{"d_model": 768, "n_kv_head": 8, "activation": "silu", "positions": "rope", "rope_base": 10000.0, "init_std_qkv": 0.0283, "lr": 0.000781, "warmup_steps": 414, "decay_shape": "pow", "seq_len": 1024, "dataset": "wikipedia_en"}
Each number is 200 + 30 x the weight over its row's rms, rounded and kept within 0 to 999. Layers, rows and columns count from 0. The size before them is the row's rms in percent of the matrix's.

# v: layer 3 attention value, 768x768, rms 0.0298, rows 483-535, columns 192-255
# o: layer 3 attention output (transposed), 768x768, rms 0.0149, rows 483-534, columns 192-255
v483,110,209,214,193,161,172,218,233,239,214,210,184,153,238,154,249,205,150,166,162,198,179,175,241,205,263,194,182,232,198,219,226,188,245,210,188,250,249,214,228,267,217,230,166,193,229,228,180,201,168,209,191,201,177,193,196,270,239,195,184,269,218,198,136,196
o483,113,247,184,249,197,206,215,212,202,246,208,215,231,224,192,222,210,175,168,220,214,181,174,184,239,217,184,185,209,172,216,178,196,196,201,265,227,217,181,239,216,220,187,199,177,196,200,191,189,203,186,254,194,229,204,158,181,168,202,211,208,207,162,194,309
v484,110,174,233,190,123,210,179,144,114,175,180,160,223,186,196,184,207,216,226,202,191,226,183,171,194,216,216,228,236,188,178,246,160,193,219,179,210,167,196,265,187,194,227,181,199,223,239,152,187,221,198,145,225,179,113,197,201,232,197,224,190,209,240,187,157
o484,111,177,232,222,176,196,202,251,179,201,177,243,194,269,102,213,174,200,163,210,215,207,150,239,158,193,185,199,188,173,206,182,175,208,220,277,187,182,192,202,174,214,221,237,230,159,185,165,170,185,177,233,216,220,188,166,162,184,190,267,245,189,120,245,186
v485,105,240,239,199,218,159,208,221,205,191,190,162,233,177,249,218,252,191,218,241,154,205,219,153,180,216,201,190,198,182,172,193,147,252,188,227,229,179,227,161,159,126,207,204,236,237,201,197,226,232,158,250,202,154,175,202,165,189,188,166,172,136,160,168,155
o485,107,127,164,238,220,246,164,187,231,194,198,193,135,167,204,163,191,189,214,204,198,236,177,175,238,244,185,223,229,191,110,167,207,218,155,210,183,204,238,229,167,247,149,196,182,151,201,177,199,161,224,176,243,222,213,241,217,220,179,207,182,223,147,230,190
v486,102,182,159,209,165,199,190,186,189,229,178,217,144,207,153,186,268,203,147,235,233,155,166,221,199,180,230,183,220,191,147,211,186,143,207,168,250,287,214,200,240,177,233,187,185,262,160,209,166,248,192,229,229,196,171,163,173,222,174,188,130,136,170,208,194
o486,099,171,260,245,237,175,232,205,161,227,177,214,169,181,219,197,205,168,186,209,250,186,175,150,193,176,185,199,214,161,170,192,202,185,232,143,166,204,192,209,200,165,181,250,184,123,164,193,216,185,201,221,234,183,201,285,149,212,153,208,284,250,138,252,162
v487,107,234,146,228,165,204,220,201,148,180,205,228,244,224,157,231,180,225,190,188,196,147,236,151,223,228,201,238,157,185,251,221,209,172,227,249,202,225,195,197,243,233,175,168,182,210,241,166,193,169,166,226,188,244,206,245,199,208,197,207,226,242,179,142,162
o487,104,177,236,228,167,199,194,166,195,242,205,200,212,215,124,224,235,218,210,218,235,218,208,185,154,202,189,197,182,228,191,218,190,173,170,273,179,247,216,177,155,232,214,210,208,192,218,155,190,258,205,230,222,255,200,198,198,223,184,227,191,165,186,181,161
v488,102,190,248,157,222,183,229,216,210,189,240,163,192,183,256,185,212,253,182,186,222,188,148,185,192,191,183,233,205,217,202,210,255,173,166,238,242,209,229,159,231,212,250,223,214,207,226,211,199,184,219,237,180,183,159,158,253,180,211,231,225,214,198,240,217
o488,099,219,228,238,187,216,186,147,164,169,178,209,264,241,225,192,154,253,177,190,209,188,180,199,197,245,187,194,223,204,184,173,225,202,216,219,273,191,195,191,214,231,196,166,257,256,217,247,237,230,222,155,187,189,210,192,194,213,204,229,149,176,244,223,195
v489,106,204,177,208,156,155,221,243,197,236,171,177,181,193,233,171,236,249,250,170,182,213,275,215,188,193,180,224,191,233,245,226,233,140,184,210,208,200,224,240,156,190,208,196,224,187,190,191,189,159,238,141,213,199,181,223,220,217,170,187,195,188,228,183,197
o489,109,201,190,239,142,266,264,194,177,187,225,196,203,235,224,186,236,183,203,164,181,233,193,176,258,229,166,210,175,175,184,181,183,188,157,189,195,189,202,213,179,231,162,186,204,186,199,196,194,242,180,211,210,198,156,268,241,218,204,226,134,193,205,248,169
v490,110,228,199,211,246,196,183,183,187,207,169,183,137,209,217,171,198,169,112,236,213,189,234,199,231,202,192,214,230,218,160,240,198,216,159,208,208,171,198,212,248,236,211,197,210,208,206,190,252,197,211,199,172,198,187,185,229,194,173,233,198,191,231,213,188
o490,114,252,259,173,139,185,196,155,168,190,196,170,205,174,175,169,233,229,173,139,167,133,191,208,192,203,187,214,229,258,226,257,187,181,170,215,206,197,178,153,216,155,138,189,130,201,162,215,221,216,188,225,201,205,184,164,251,264,243,218,207,155,212,182,166
v491,115,168,191,251,164,207,217,218,184,245,203,195,187,192,155,248,154,181,218,225,189,197,214,209,166,227,182,147,219,210,210,176,190,182,238,196,165,193,144,235,201,171,183,121,255,130,148,203,240,201,223,221,186,163,224,184,214,232,202,234,216,213,167,227,188
o491,104,163,239,253,201,182,192,204,220,232,172,193,162,190,214,220,215,151,240,217,192,201,216,179,214,153,253,178,172,160,169,194,192,218,206,223,180,249,122,207,136,184,166,192,231,152,210,166,192,217,196,250,175,187,149,246,175,198,187,270,210,240,158,228,262
v492,108,164,194,180,258,163,192,180,304,221,200,183,242,188,219,228,239,141,223,190,143,166,212,152,225,261,193,214,210,229,214,184,209,212,172,195,215,177,229,161,181,167,194,236,206,222,233,207,248,184,211,248,195,226,200,199,197,161,166,158,223,227,248,236,204
o492,104,184,187,234,164,177,184,145,221,174,202,182,169,200,231,215,234,209,170,183,222,188,203,193,273,237,210,187,159,205,168,182,188,242,189,207,228,243,180,215,133,192,174,188,221,225,205,225,194,245,262,160,258,211,192,236,209,194,178,212,174,202,229,213,185
v493,108,132,157,221,153,229,187,210,176,215,177,187,213,223,233,184,233,172,117,222,232,177,171,159,202,239,214,189,169,246,132,190,171,197,215,200,248,206,182,212,232,177,225,163,183,218,196,258,196,189,219,221,223,197,205,219,174,237,206,143,254,199,159,214,163
o493,108,201,199,260,227,152,159,196,161,142,156,182,140,202,187,170,243,196,247,176,206,158,193,198,155,174,193,155,200,208,174,200,169,186,240,190,176,175,197,167,216,218,182,216,200,180,166,218,205,170,156,279,232,206,207,196,82,214,210,211,239,241,167,213,142
v494,105,164,209,209,201,134,173,213,219,194,220,246,180,189,182,177,204,239,171,143,256,185,206,194,216,226,248,222,200,161,201,214,295,187,226,189,196,204,181,169,203,230,231,186,159,231,224,214,179,223,197,189,213,195,203,232,191,180,175,175,224,217,165,220,186
o494,101,180,241,201,146,199,141,179,207,211,137,201,211,177,170,196,199,210,196,188,220,189,174,225,179,217,193,221,238,157,187,177,210,185,159,200,212,204,212,223,193,238,193,241,223,216,254,225,206,248,216,197,236,173,186,211,171,185,236,183,219,173,212,223,132
v495,108,230,178,292,200,184,238,210,210,192,229,196,257,217,204,158,250,219,202,201,216,178,177,193,248,142,143,198,184,202,187,219,219,212,143,165,231,218,213,170,248,222,180,170,188,182,187,225,223,169,243,238,196,182,171,259,241,184,202,239,171,218,176,247,231
o495,105,220,183,181,205,200,244,162,198,214,145,214,195,151,196,200,244,214,126,191,192,242,226,175,223,243,190,211,199,230,210,234,178,215,173,207,200,218,201,197,155,194,180,197,200,243,215,203,221,225,228,175,259,181,202,207,245,225,216,226,171,178,256,188,186
v496,121,214,119,174,194,231,247,161,152,283,189,183,199,199,156,237,217,241,184,153,188,221,209,186,205,205,172,239,201,223,204,236,210,212,185,222,210,255,169,232,233,220,195,160,168,251,177,207,223,127,173,200,172,191,157,212,220,249,204,183,176,229,132,156,219
o496,123,258,204,220,292,193,275,228,205,205,223,205,177,220,186,189,236,200,170,169,201,192,217,149,186,233,224,164,174,194,216,218,193,213,232,214,201,201,188,195,184,169,231,163,200,210,208,163,218,173,152,239,149,254,217,192,155,231,223,182,216,249,205,158,247
v497,115,250,262,195,163,243,217,217,233,188,168,240,208,149,244,195,227,184,185,116,189,230,184,181,162,211,184,201,206,208,174,206,180,157,198,260,247,182,173,254,166,156,177,160,166,221,165,235,197,173,242,168,196,190,194,228,185,168,219,225,240,279,145,249,214
o497,115,154,200,217,202,238,202,187,197,210,203,99,195,194,277,177,235,201,245,164,189,185,212,173,260,230,177,150,222,173,124,194,208,184,179,201,180,234,197,181,175,218,210,212,201,191,208,208,201,195,212,196,243,176,269,242,197,189,192,226,190,192,163,189,204
v498,104,168,175,223,171,182,249,206,213,288,267,147,178,173,165,242,175,196,229,175,196,132,177,221,152,209,186,196,232,232,226,217,214,207,171,212,249,128,183,228,233,208,221,242,165,218,190,200,239,235,177,222,203,209,184,229,192,182,152,207,185,224,176,259,182
o498,101,173,211,275,149,204,262,142,183,171,182,183,217,181,213,201,192,208,199,198,171,223,193,228,205,227,235,194,173,196,180,157,197,208,185,197,237,173,244,241,221,237,226,180,208,190,199,171,193,251,225,181,286,195,179,218,136,206,194,193,183,193,222,162,195
v499,111,182,257,241,202,236,220,146,191,231,202,157,188,234,215,212,148,186,206,180,177,188,170,206,188,221,205,197,256,207,154,149,191,218,210,223,202,227,220,171,193,174,178,200,231,213,213,198,223,139,190,182,233,168,166,251,144,218,223,244,241,179,186,195,201
o499,110,175,215,182,184,208,242,184,169,203,191,214,212,225,203,146,211,127,207,164,228,217,209,179,207,173,176,222,197,202,219,215,179,196,166,198,171,179,212,196,201,230,201,274,164,178,205,152,258,167,201,214,280,199,225,187,211,203,219,218,192,185,128,207,286
v500,102,263,211,199,232,220,211,201,236,242,184,228,191,215,196,216,198,223,166,182,197,192,162,222,193,238,212,198,236,230,161,221,233,234,180,234,191,179,227,278,224,200,189,148,194,201,175,231,245,188,209,217,262,223,178,208,248,186,261,189,205,215,156,155,172
o500,105,231,183,226,262,209,250,174,229,223,159,219,190,182,173,173,227,201,135,183,179,228,220,159,199,228,188,239,214,233,199,168,169,228,166,199,219,116,198,229,182,195,197,189,172,208,195,227,238,227,212,178,218,204,161,220,247,237,227,253,164,131,215,182,208
v501,110,180,242,225,118,212,202,165,231,140,206,211,232,174,162,195,218,222,198,230,185,248,172,113,216,162,233,171,241,190,302,188,195,220,243,206,223,190,235,134,176,163,164,223,258,205,191,201,258,173,225,188,187,193,229,230,197,209,152,203,238,195,256,220,162
o501,111,182,216,153,227,186,197,158,177,232,202,177,210,203,193,187,216,163,209,189,215,192,231,204,196,179,188,173,160,216,184,297,196,265,225,204,185,225,152,165,178,161,199,239,223,178,177,211,163,173,168,228,222,188,198,203,178,184,203,191,193,180,190,188,248
v502,109,175,176,204,194,157,226,203,213,172,169,204,163,194,211,197,164,192,154,199,192,223,225,142,210,232,202,244,207,184,218,189,265,224,190,197,162,203,180,245,249,225,239,216,190,204,216,199,207,219,155,239,130,219,198,216,246,235,189,164,208,183,225,155,197
o502,110,234,177,236,151,242,174,165,209,188,215,208,220,224,150,203,154,228,168,176,223,195,194,144,253,172,199,214,186,200,216,187,204,190,187,238,204,171,226,143,150,248,186,204,227,214,221,202,179,223,179,195,130,188,192,188,217,180,186,198,253,188,160,192,200
v503,115,216,159,278,222,194,177,265,266,259,205,199,204,224,236,173,175,206,236,196,204,205,193,226,179,167,193,198,197,187,114,215,277,270,151,214,224,243,215,162,206,125,178,175,144,225,167,217,232,266,250,235,220,164,200,195,139,129,197,157,224,218,185,205,171
o503,117,169,205,240,195,187,196,161,223,236,183,198,173,194,251,153,266,215,248,225,198,213,223,209,214,164,246,247,195,178,103,175,197,242,194,167,197,202,229,197,165,184,191,166,197,204,177,224,198,246,280,196,245,215,170,221,210,209,175,188,177,229,159,204,125
v504,109,194,207,233,211,171,179,188,214,110,216,209,170,152,224,249,198,229,191,205,187,176,159,214,199,259,221,196,234,159,181,184,187,226,157,178,196,189,265,193,218,164,212,217,210,182,211,221,225,225,200,168,200,175,177,195,208,182,202,226,220,158,202,240,216
o504,108,165,238,187,194,202,248,234,208,122,132,224,179,162,210,217,214,163,180,187,193,203,186,230,181,231,200,238,185,181,204,114,210,212,180,238,211,213,197,210,250,185,212,229,237,242,191,194,186,208,242,205,230,152,177,217,193,153,212,237,181,208,204,304,224
v505,108,202,188,198,206,205,225,201,196,201,219,239,203,203,228,205,232,163,137,191,139,203,182,238,169,182,239,224,142,201,174,129,193,206,224,208,192,188,184,191,164,220,198,193,126,223,186,185,172,248,169,197,221,188,228,217,167,204,197,195,193,212,192,220,181
o505,102,180,190,139,177,213,168,189,211,214,243,182,250,151,243,173,188,204,184,212,166,203,182,216,208,188,204,188,238,235,171,170,194,170,149,131,193,173,185,182,129,201,195,152,182,260,258,244,222,184,291,109,165,125,228,221,241,143,210,203,217,179,199,160,191
v506,116,234,169,174,208,209,221,235,167,178,155,198,202,217,207,239,227,229,184,195,169,158,195,187,204,108,251,218,214,186,244,201,164,257,263,172,185,183,208,221,252,235,230,192,226,174,205,166,137,201,192,186,214,200,201,220,239,227,208,140,205,201,211,201,115
o506,115,181,157,177,139,246,167,207,228,244,214,155,207,191,227,246,229,224,153,231,207,185,171,183,205,172,194,213,194,212,219,246,166,172,197,234,156,223,215,235,249,206,163,188,168,158,188,178,189,215,145,218,175,242,169,191,264,238,166,180,194,200,169,205,122
v507,097,188,248,183,219,204,230,206,168,217,177,208,261,218,154,272,230,215,192,183,189,189,208,219,209,199,148,224,185,177,121,189,197,216,171,214,210,165,176,232,195,175,163,183,213,199,204,214,237,147,206,230,193,208,172,191,236,156,175,206,169,224,221,212,238
o507,093,171,202,138,151,221,259,186,208,197,178,193,252,131,113,226,229,220,103,225,161,198,234,200,193,239,228,201,179,236,226,206,202,222,185,187,224,186,209,229,201,182,239,184,234,246,192,169,200,218,225,158,217,187,217,182,255,212,209,176,148,176,253,219,192
v508,115,235,221,245,205,164,178,172,216,206,258,185,182,191,218,130,212,156,184,183,254,163,216,194,185,202,247,227,194,194,193,267,302,197,188,250,236,185,180,214,230,235,212,215,172,184,220,225,197,217,192,255,186,259,211,250,241,147,157,200,254,158,217,193,225
o508,108,228,227,197,193,202,173,141,163,174,161,249,244,197,190,176,213,217,127,156,215,218,227,232,191,207,204,211,225,191,179,169,202,188,202,226,224,183,207,152,201,205,187,187,254,249,211,227,190,235,219,227,236,169,163,172,217,186,193,208,216,145,218,182,172
v509,116,184,160,199,234,208,179,184,214,201,157,177,180,196,213,275,175,105,221,218,191,182,217,140,208,196,224,229,207,223,211,246,143,183,173,205,183,186,179,203,207,193,211,169,231,217,199,165,188,208,207,200,192,186,204,173,183,249,173,193,188,190,188,196,282
o509,117,111,207,263,229,135,170,209,227,204,182,160,155,229,170,219,209,179,219,180,203,204,203,211,219,185,221,232,208,174,173,216,196,240,210,238,165,208,178,178,164,168,189,187,209,203,192,171,134,179,183,222,201,203,201,211,123,169,184,246,162,234,121,211,209
v510,104,225,227,214,195,211,196,266,204,212,192,194,206,200,178,167,187,174,228,226,192,190,248,131,223,162,229,177,208,150,173,199,283,233,210,232,193,238,185,245,181,165,238,178,159,209,188,230,161,223,206,213,210,219,221,144,211,152,217,233,162,137,181,174,230
o510,105,189,191,254,195,162,191,218,212,195,167,213,186,195,179,205,152,188,249,205,229,196,219,186,189,135,184,204,253,153,167,151,208,182,238,179,204,182,214,192,152,199,197,209,204,185,195,251,220,209,199,206,205,195,249,230,155,220,192,204,229,213,166,208,156
v511,104,206,198,198,207,183,175,160,170,230,167,210,214,126,197,153,241,232,203,204,197,234,206,147,231,196,193,197,215,214,246,180,210,201,195,219,191,219,219,142,212,181,204,199,205,205,252,227,201,178,197,250,207,227,189,164,214,236,200,208,194,177,218,166,211
o511,105,241,210,179,266,168,192,159,164,222,212,189,191,217,201,200,207,214,189,179,237,184,189,206,191,181,197,163,169,207,207,228,224,208,189,157,195,231,190,217,164,184,219,204,216,211,218,209,227,193,198,244,220,182,210,233,172,215,208,188,226,212,261,184,191
v512,098,165,190,217,199,230,140,225,208,162,255,237,235,190,236,194,199,248,208,220,238,174,208,255,212,182,247,232,222,159,207,164,208,227,218,224,208,250,196,187,230,252,135,172,205,218,158,211,204,201,191,209,204,171,237,145,184,165,195,209,209,169,210,251,185
o512,094,159,182,193,208,182,143,273,214,176,198,180,168,218,286,196,220,157,288,198,204,190,210,229,162,186,195,211,204,188,188,147,183,171,218,198,209,219,202,182,221,193,174,216,188,200,211,194,211,156,223,212,229,205,241,195,190,188,170,231,212,242,167,196,187
v513,102,195,185,207,215,197,142,218,162,182,202,164,232,234,190,237,201,222,183,199,260,211,195,195,221,151,226,147,258,187,225,141,224,170,212,199,249,157,256,217,247,187,209,138,176,260,205,215,205,147,223,186,226,202,178,178,195,230,180,180,236,176,214,206,235
o513,094,215,213,200,171,165,192,223,224,210,152,182,199,208,192,186,198,229,170,184,239,174,178,253,188,228,205,234,181,220,208,188,195,221,179,199,218,209,207,176,276,167,172,205,172,236,139,179,187,245,218,208,293,147,166,173,168,219,219,175,208,115,217,219,163
v514,113,187,227,174,178,213,183,182,174,129,186,215,186,192,250,294,186,186,192,183,194,204,183,198,260,171,283,214,151,175,195,209,203,152,209,225,194,224,155,255,201,157,206,248,167,204,281,198,221,256,176,140,228,220,187,185,236,217,216,190,182,207,210,218,179
o514,111,199,181,216,206,219,186,184,234,180,184,173,215,229,172,227,122,230,224,217,210,172,170,245,226,224,162,215,186,223,196,222,204,183,200,200,217,184,194,199,190,255,178,176,197,187,182,226,171,165,197,213,205,207,251,212,191,190,206,214,229,162,183,149,150
v515,120,272,202,221,228,188,220,168,200,211,280,184,205,170,216,200,229,192,220,132,175,217,188,219,204,218,177,179,222,240,229,187,160,174,192,122,208,187,196,182,176,199,171,173,194,214,172,231,213,213,160,180,213,183,141,196,180,216,207,241,236,179,208,198,206
o515,124,224,154,229,232,221,216,196,153,211,224,209,192,197,240,192,178,213,193,181,206,184,194,174,225,247,226,199,190,211,205,184,203,169,191,228,202,174,214,259,187,215,267,194,176,201,195,196,233,217,216,181,249,170,153,214,187,202,184,183,175,198,198,189,222
v516,100,166,202,174,190,224,163,201,165,182,158,216,206,238,215,220,224,194,212,219,164,191,183,205,217,240,188,175,190,178,233,173,203,227,224,195,185,195,242,182,172,203,224,185,165,190,188,210,231,230,188,183,239,233,191,151,198,179,194,219,141,204,230,174,174
o516,100,170,195,295,233,213,203,238,201,193,214,195,162,203,225,164,204,145,265,155,214,209,187,188,221,192,206,211,211,173,227,158,204,191,215,172,170,180,240,178,206,222,188,207,191,165,219,202,215,174,149,215,197,214,249,231,146,216,174,189,245,245,193,200,259
v517,109,247,225,163,162,177,167,181,266,225,212,148,137,182,265,188,263,222,197,174,175,163,239,212,196,179,213,242,266,223,203,203,220,230,147,162,200,163,211,193,199,189,190,228,200,179,169,264,218,243,193,231,183,210,150,226,247,156,211,169,232,217,204,267,182
o517,109,271,172,226,181,249,216,213,209,139,199,208,214,262,257,186,224,172,196,156,184,189,217,210,223,217,148,196,204,164,277,176,184,155,233,219,227,167,228,183,241,241,212,221,181,226,165,251,204,234,201,196,240,240,161,173,198,217,217,170,163,173,235,226,198
v518,115,234,245,208,170,212,155,150,185,196,195,142,195,206,231,155,209,213,207,177,234,194,182,204,161,217,161,220,165,220,150,186,195,196,180,176,246,150,205,176,170,204,130,236,131,220,234,249,196,160,211,190,236,207,201,188,208,190,200,251,166,208,167,217,197
o518,116,191,202,211,192,231,257,254,196,152,187,193,200,203,209,168,181,241,236,207,191,163,188,191,131,243,182,160,199,258,165,190,199,188,196,213,235,185,233,184,215,226,173,225,161,158,216,197,268,160,246,190,211,229,281,195,168,178,209,251,181,227,175,226,206
v519,119,198,187,164,161,164,184,215,158,184,212,251,231,201,215,152,228,225,154,199,173,221,222,248,182,257,195,213,195,230,234,185,221,223,183,239,152,182,185,176,213,184,168,177,214,182,172,172,151,190,210,222,221,148,175,201,210,200,193,192,271,184,178,189,232
o519,120,187,183,169,179,271,246,233,156,226,249,223,191,234,197,228,235,141,188,222,182,222,210,183,200,240,220,186,156,207,207,200,179,199,244,232,176,216,192,127,164,193,291,222,200,211,198,158,219,173,210,215,204,175,190,236,175,216,171,168,203,218,229,237,227
v520,104,203,198,162,171,249,186,197,169,151,147,218,234,167,223,167,227,243,148,211,228,199,217,130,226,227,231,172,183,248,155,199,169,213,215,188,189,203,202,203,230,208,153,167,170,233,260,148,231,230,207,157,255,187,211,167,209,198,193,209,212,224,210,157,259
o520,098,215,194,140,279,175,190,236,209,186,223,156,201,226,200,204,177,167,228,183,176,202,213,198,185,188,145,181,191,214,225,239,232,206,199,149,158,245,196,163,233,208,145,219,156,171,239,170,244,173,196,219,177,208,250,224,184,206,178,188,262,206,210,204,226
v521,110,202,165,207,203,170,177,140,235,181,194,232,196,203,219,204,136,151,207,187,193,155,179,172,207,187,215,209,179,219,228,203,223,220,237,264,183,170,187,190,217,206,211,198,220,195,193,184,171,188,199,174,142,175,200,201,277,240,238,197,193,229,233,143,228
o521,110,239,125,227,261,203,214,136,228,202,216,198,263,220,171,201,229,229,166,194,191,176,193,183,224,180,183,198,205,181,224,231,207,212,215,246,199,193,201,205,220,205,179,185,170,193,168,220,251,209,139,244,149,244,181,141,266,216,232,203,219,149,238,166,202
v522,111,199,189,182,194,220,160,219,216,237,154,134,158,161,226,167,223,162,168,194,190,200,199,197,201,215,146,199,196,170,229,174,163,182,196,209,208,204,204,151,156,204,185,257,184,195,191,182,235,175,212,223,150,194,202,176,158,200,195,180,163,212,223,166,244
o522,108,185,184,208,204,187,214,207,210,202,242,172,174,250,177,117,149,231,231,176,158,169,213,168,162,185,211,216,181,197,155,225,214,196,184,146,189,176,249,224,189,194,180,184,165,183,177,164,233,160,166,208,165,230,194,178,178,219,199,174,203,226,252,206,167
v523,112,207,226,203,256,223,188,201,187,210,204,235,212,182,187,218,170,144,251,190,195,276,233,251,214,183,142,171,234,196,203,167,125,159,210,230,202,196,247,197,146,135,159,220,204,199,159,214,222,173,235,157,196,188,165,221,152,247,191,215,186,185,201,204,151
o523,108,187,145,142,296,242,247,198,210,193,201,192,170,164,260,151,243,196,162,193,178,249,201,177,231,220,224,187,165,230,223,259,156,196,161,218,185,245,182,219,235,184,247,203,182,219,152,147,232,162,186,195,208,182,185,167,231,199,200,177,155,207,190,176,276
v524,101,244,198,222,220,158,226,211,213,161,258,183,194,205,188,215,229,172,212,202,215,189,175,181,165,167,236,219,234,187,241,164,262,176,243,218,174,197,231,122,201,160,175,228,161,218,213,213,238,206,202,166,189,136,184,192,204,186,218,225,210,135,157,220,229
o524,105,203,171,278,204,210,228,153,194,210,203,197,212,261,236,251,139,196,226,167,196,194,186,127,258,271,198,197,180,173,168,140,215,217,171,225,223,223,203,179,145,213,137,187,210,183,169,219,209,243,236,159,232,161,227,239,226,184,167,215,175,179,170,202,190
v525,104,155,210,187,174,160,166,229,210,87,186,228,185,182,217,197,240,201,156,200,234,206,237,172,220,197,235,166,131,164,139,200,221,190,184,166,216,191,191,161,134,161,188,216,169,218,190,152,224,200,208,201,219,170,190,141,223,206,213,195,201,183,207,227,204
o525,097,195,234,247,194,207,180,242,182,146,232,210,154,246,144,145,158,176,236,179,189,181,181,222,203,221,162,210,172,210,183,183,202,196,195,236,227,216,210,181,189,222,149,236,200,194,167,207,175,190,200,194,238,166,176,212,184,172,184,185,247,165,176,243,141
v526,117,199,184,223,233,260,202,215,227,192,245,198,174,201,139,204,212,188,224,194,194,214,196,224,182,277,225,195,186,245,178,199,200,222,218,181,191,221,187,189,191,208,260,221,127,219,223,224,173,177,205,213,190,217,258,182,250,198,213,183,185,195,211,177,150
o526,114,202,211,209,216,170,168,217,221,204,214,219,202,201,193,186,197,171,183,190,176,208,185,199,191,223,217,214,211,209,208,175,212,193,168,230,223,184,144,209,218,142,202,183,193,205,155,216,179,174,225,209,147,224,217,172,159,183,248,195,166,188,205,178,282
v527,101,174,229,232,223,178,183,240,217,221,253,146,154,240,191,209,156,161,188,231,219,185,228,206,258,224,142,242,228,195,238,242,270,186,215,180,196,172,196,211,178,169,222,166,204,200,232,194,172,202,200,225,169,187,231,240,148,163,193,167,241,236,175,211,205
o527,100,187,204,277,161,207,159,150,129,179,228,239,191,195,218,222,231,223,238,185,202,165,241,207,219,216,214,221,255,212,198,231,206,198,187,195,221,205,249,170,171,235,252,218,211,169,197,221,176,212,221,172,264,164,178,215,114,231,224,158,169,190,245,146,151
v528,110,198,146,165,198,261,162,123,194,152,212,221,169,211,171,154,193,268,195,234,225,253,195,167,208,192,223,232,220,190,232,267,266,221,164,226,175,214,237,149,169,176,199,282,198,215,239,178,178,249,221,178,190,180,213,191,244,190,252,215,191,169,176,179,182
o528,104,256,206,232,193,153,157,258,213,162,180,219,175,281,160,230,162,166,186,196,213,212,179,241,158,199,220,215,256,194,201,112,229,194,210,264,240,205,196,186,206,216,190,219,255,254,194,227,186,183,209,198,124,200,210,190,186,165,189,166,247,207,195,197,202
v529,108,217,238,205,270,245,200,222,116,171,187,183,210,200,215,209,185,158,178,237,185,211,145,241,239,160,222,138,162,238,149,186,135,217,214,215,227,179,229,226,168,214,216,249,227,171,235,158,201,259,218,240,216,205,216,182,217,220,154,177,229,190,195,221,211
o529,111,188,172,148,239,195,167,270,253,183,203,196,204,180,192,217,176,153,177,194,237,191,206,206,215,190,222,194,214,220,172,169,206,223,205,194,230,222,216,200,277,173,133,194,228,249,182,217,201,207,183,183,127,211,229,175,209,128,154,208,252,246,167,206,116
v530,105,196,205,227,210,200,252,154,217,178,180,219,217,197,176,290,208,166,213,225,218,176,203,205,205,158,211,222,244,169,212,216,143,179,230,192,169,155,187,210,176,207,183,195,240,198,209,229,185,147,192,224,279,189,248,200,211,180,187,202,267,245,211,181,234
o530,103,204,205,131,181,191,217,178,226,237,221,150,212,162,167,226,249,250,149,219,195,231,167,212,179,210,197,207,169,235,221,249,181,236,192,208,181,240,150,206,183,182,195,224,178,213,197,134,198,167,169,211,235,227,234,209,211,213,215,225,219,162,202,191,218
v531,095,202,149,248,205,172,171,198,181,170,194,179,232,149,161,207,210,213,266,177,189,249,173,196,231,238,213,280,185,172,147,173,224,194,218,213,157,194,137,262,196,167,227,216,234,247,197,222,240,174,237,148,194,194,158,206,252,250,232,193,186,190,208,207,231
o531,092,248,197,177,158,130,230,214,212,200,137,205,241,143,114,249,173,198,175,233,172,193,203,218,166,220,194,202,239,196,216,202,218,213,198,230,254,204,191,223,216,146,205,173,235,198,180,203,178,220,227,184,149,205,185,180,201,212,220,180,180,207,241,212,183
v532,107,156,169,229,142,234,236,179,201,242,252,243,214,202,230,198,197,239,207,200,214,204,197,282,221,196,172,230,182,153,138,199,225,266,200,252,210,246,158,248,223,200,221,167,215,240,120,306,222,188,192,191,188,248,192,201,143,207,175,236,174,236,154,218,193
o532,106,273,246,123,177,228,228,180,208,210,184,201,206,162,224,197,245,250,174,227,138,202,235,195,155,170,170,207,201,218,230,209,197,148,205,184,217,188,166,205,199,177,233,141,220,262,206,193,212,202,221,164,208,226,152,184,230,215,212,234,204,190,225,184,241
v533,108,242,249,199,170,151,228,242,210,257,199,189,164,188,223,191,260,181,235,149,159,161,212,208,233,154,200,208,214,163,222,246,205,126,156,153,244,265,211,255,203,238,187,199,187,191,210,249,163,202,190,243,211,205,185,221,203,181,237,156,175,220,212,179,167
o533,106,234,148,254,197,238,177,192,128,184,252,188,189,216,280,214,185,248,212,204,182,164,198,149,240,198,192,232,219,207,219,238,226,130,195,148,211,232,200,188,145,252,239,197,218,187,212,235,224,225,206,174,196,132,198,228,230,194,218,181,196,188,131,138,147
v534,106,257,258,246,223,213,183,199,183,183,159,238,187,220,221,178,205,224,211,186,205,265,181,222,206,186,241,206,220,186,171,162,170,137,211,241,174,144,202,198,184,154,197,229,207,210,233,166,215,198,166,146,168,213,197,248,207,232,202,219,173,194,228,185,207
o534,109,215,164,128,224,201,198,265,207,204,200,220,215,164,199,201,180,177,224,187,213,247,197,178,220,207,187,197,161,220,232,209,192,195,202,193,170,213,185,177,254,162,166,225,129,238,175,177,234,187,174,196,161,213,226,178,274,160,202,217,234,217,210,210,226
v535,115,207,179,186,216,229,211,171,218,160,234,209,233,211,176,133,251,198,273,205,214,240,127,164,182,226,170,193,180,219,213,238,220,207,162,207,222,203,214,193,215,196,132,229,142,160,217,219,195,228,216,180,203,239,186,229,240,210,224,194,162,228,176,211,202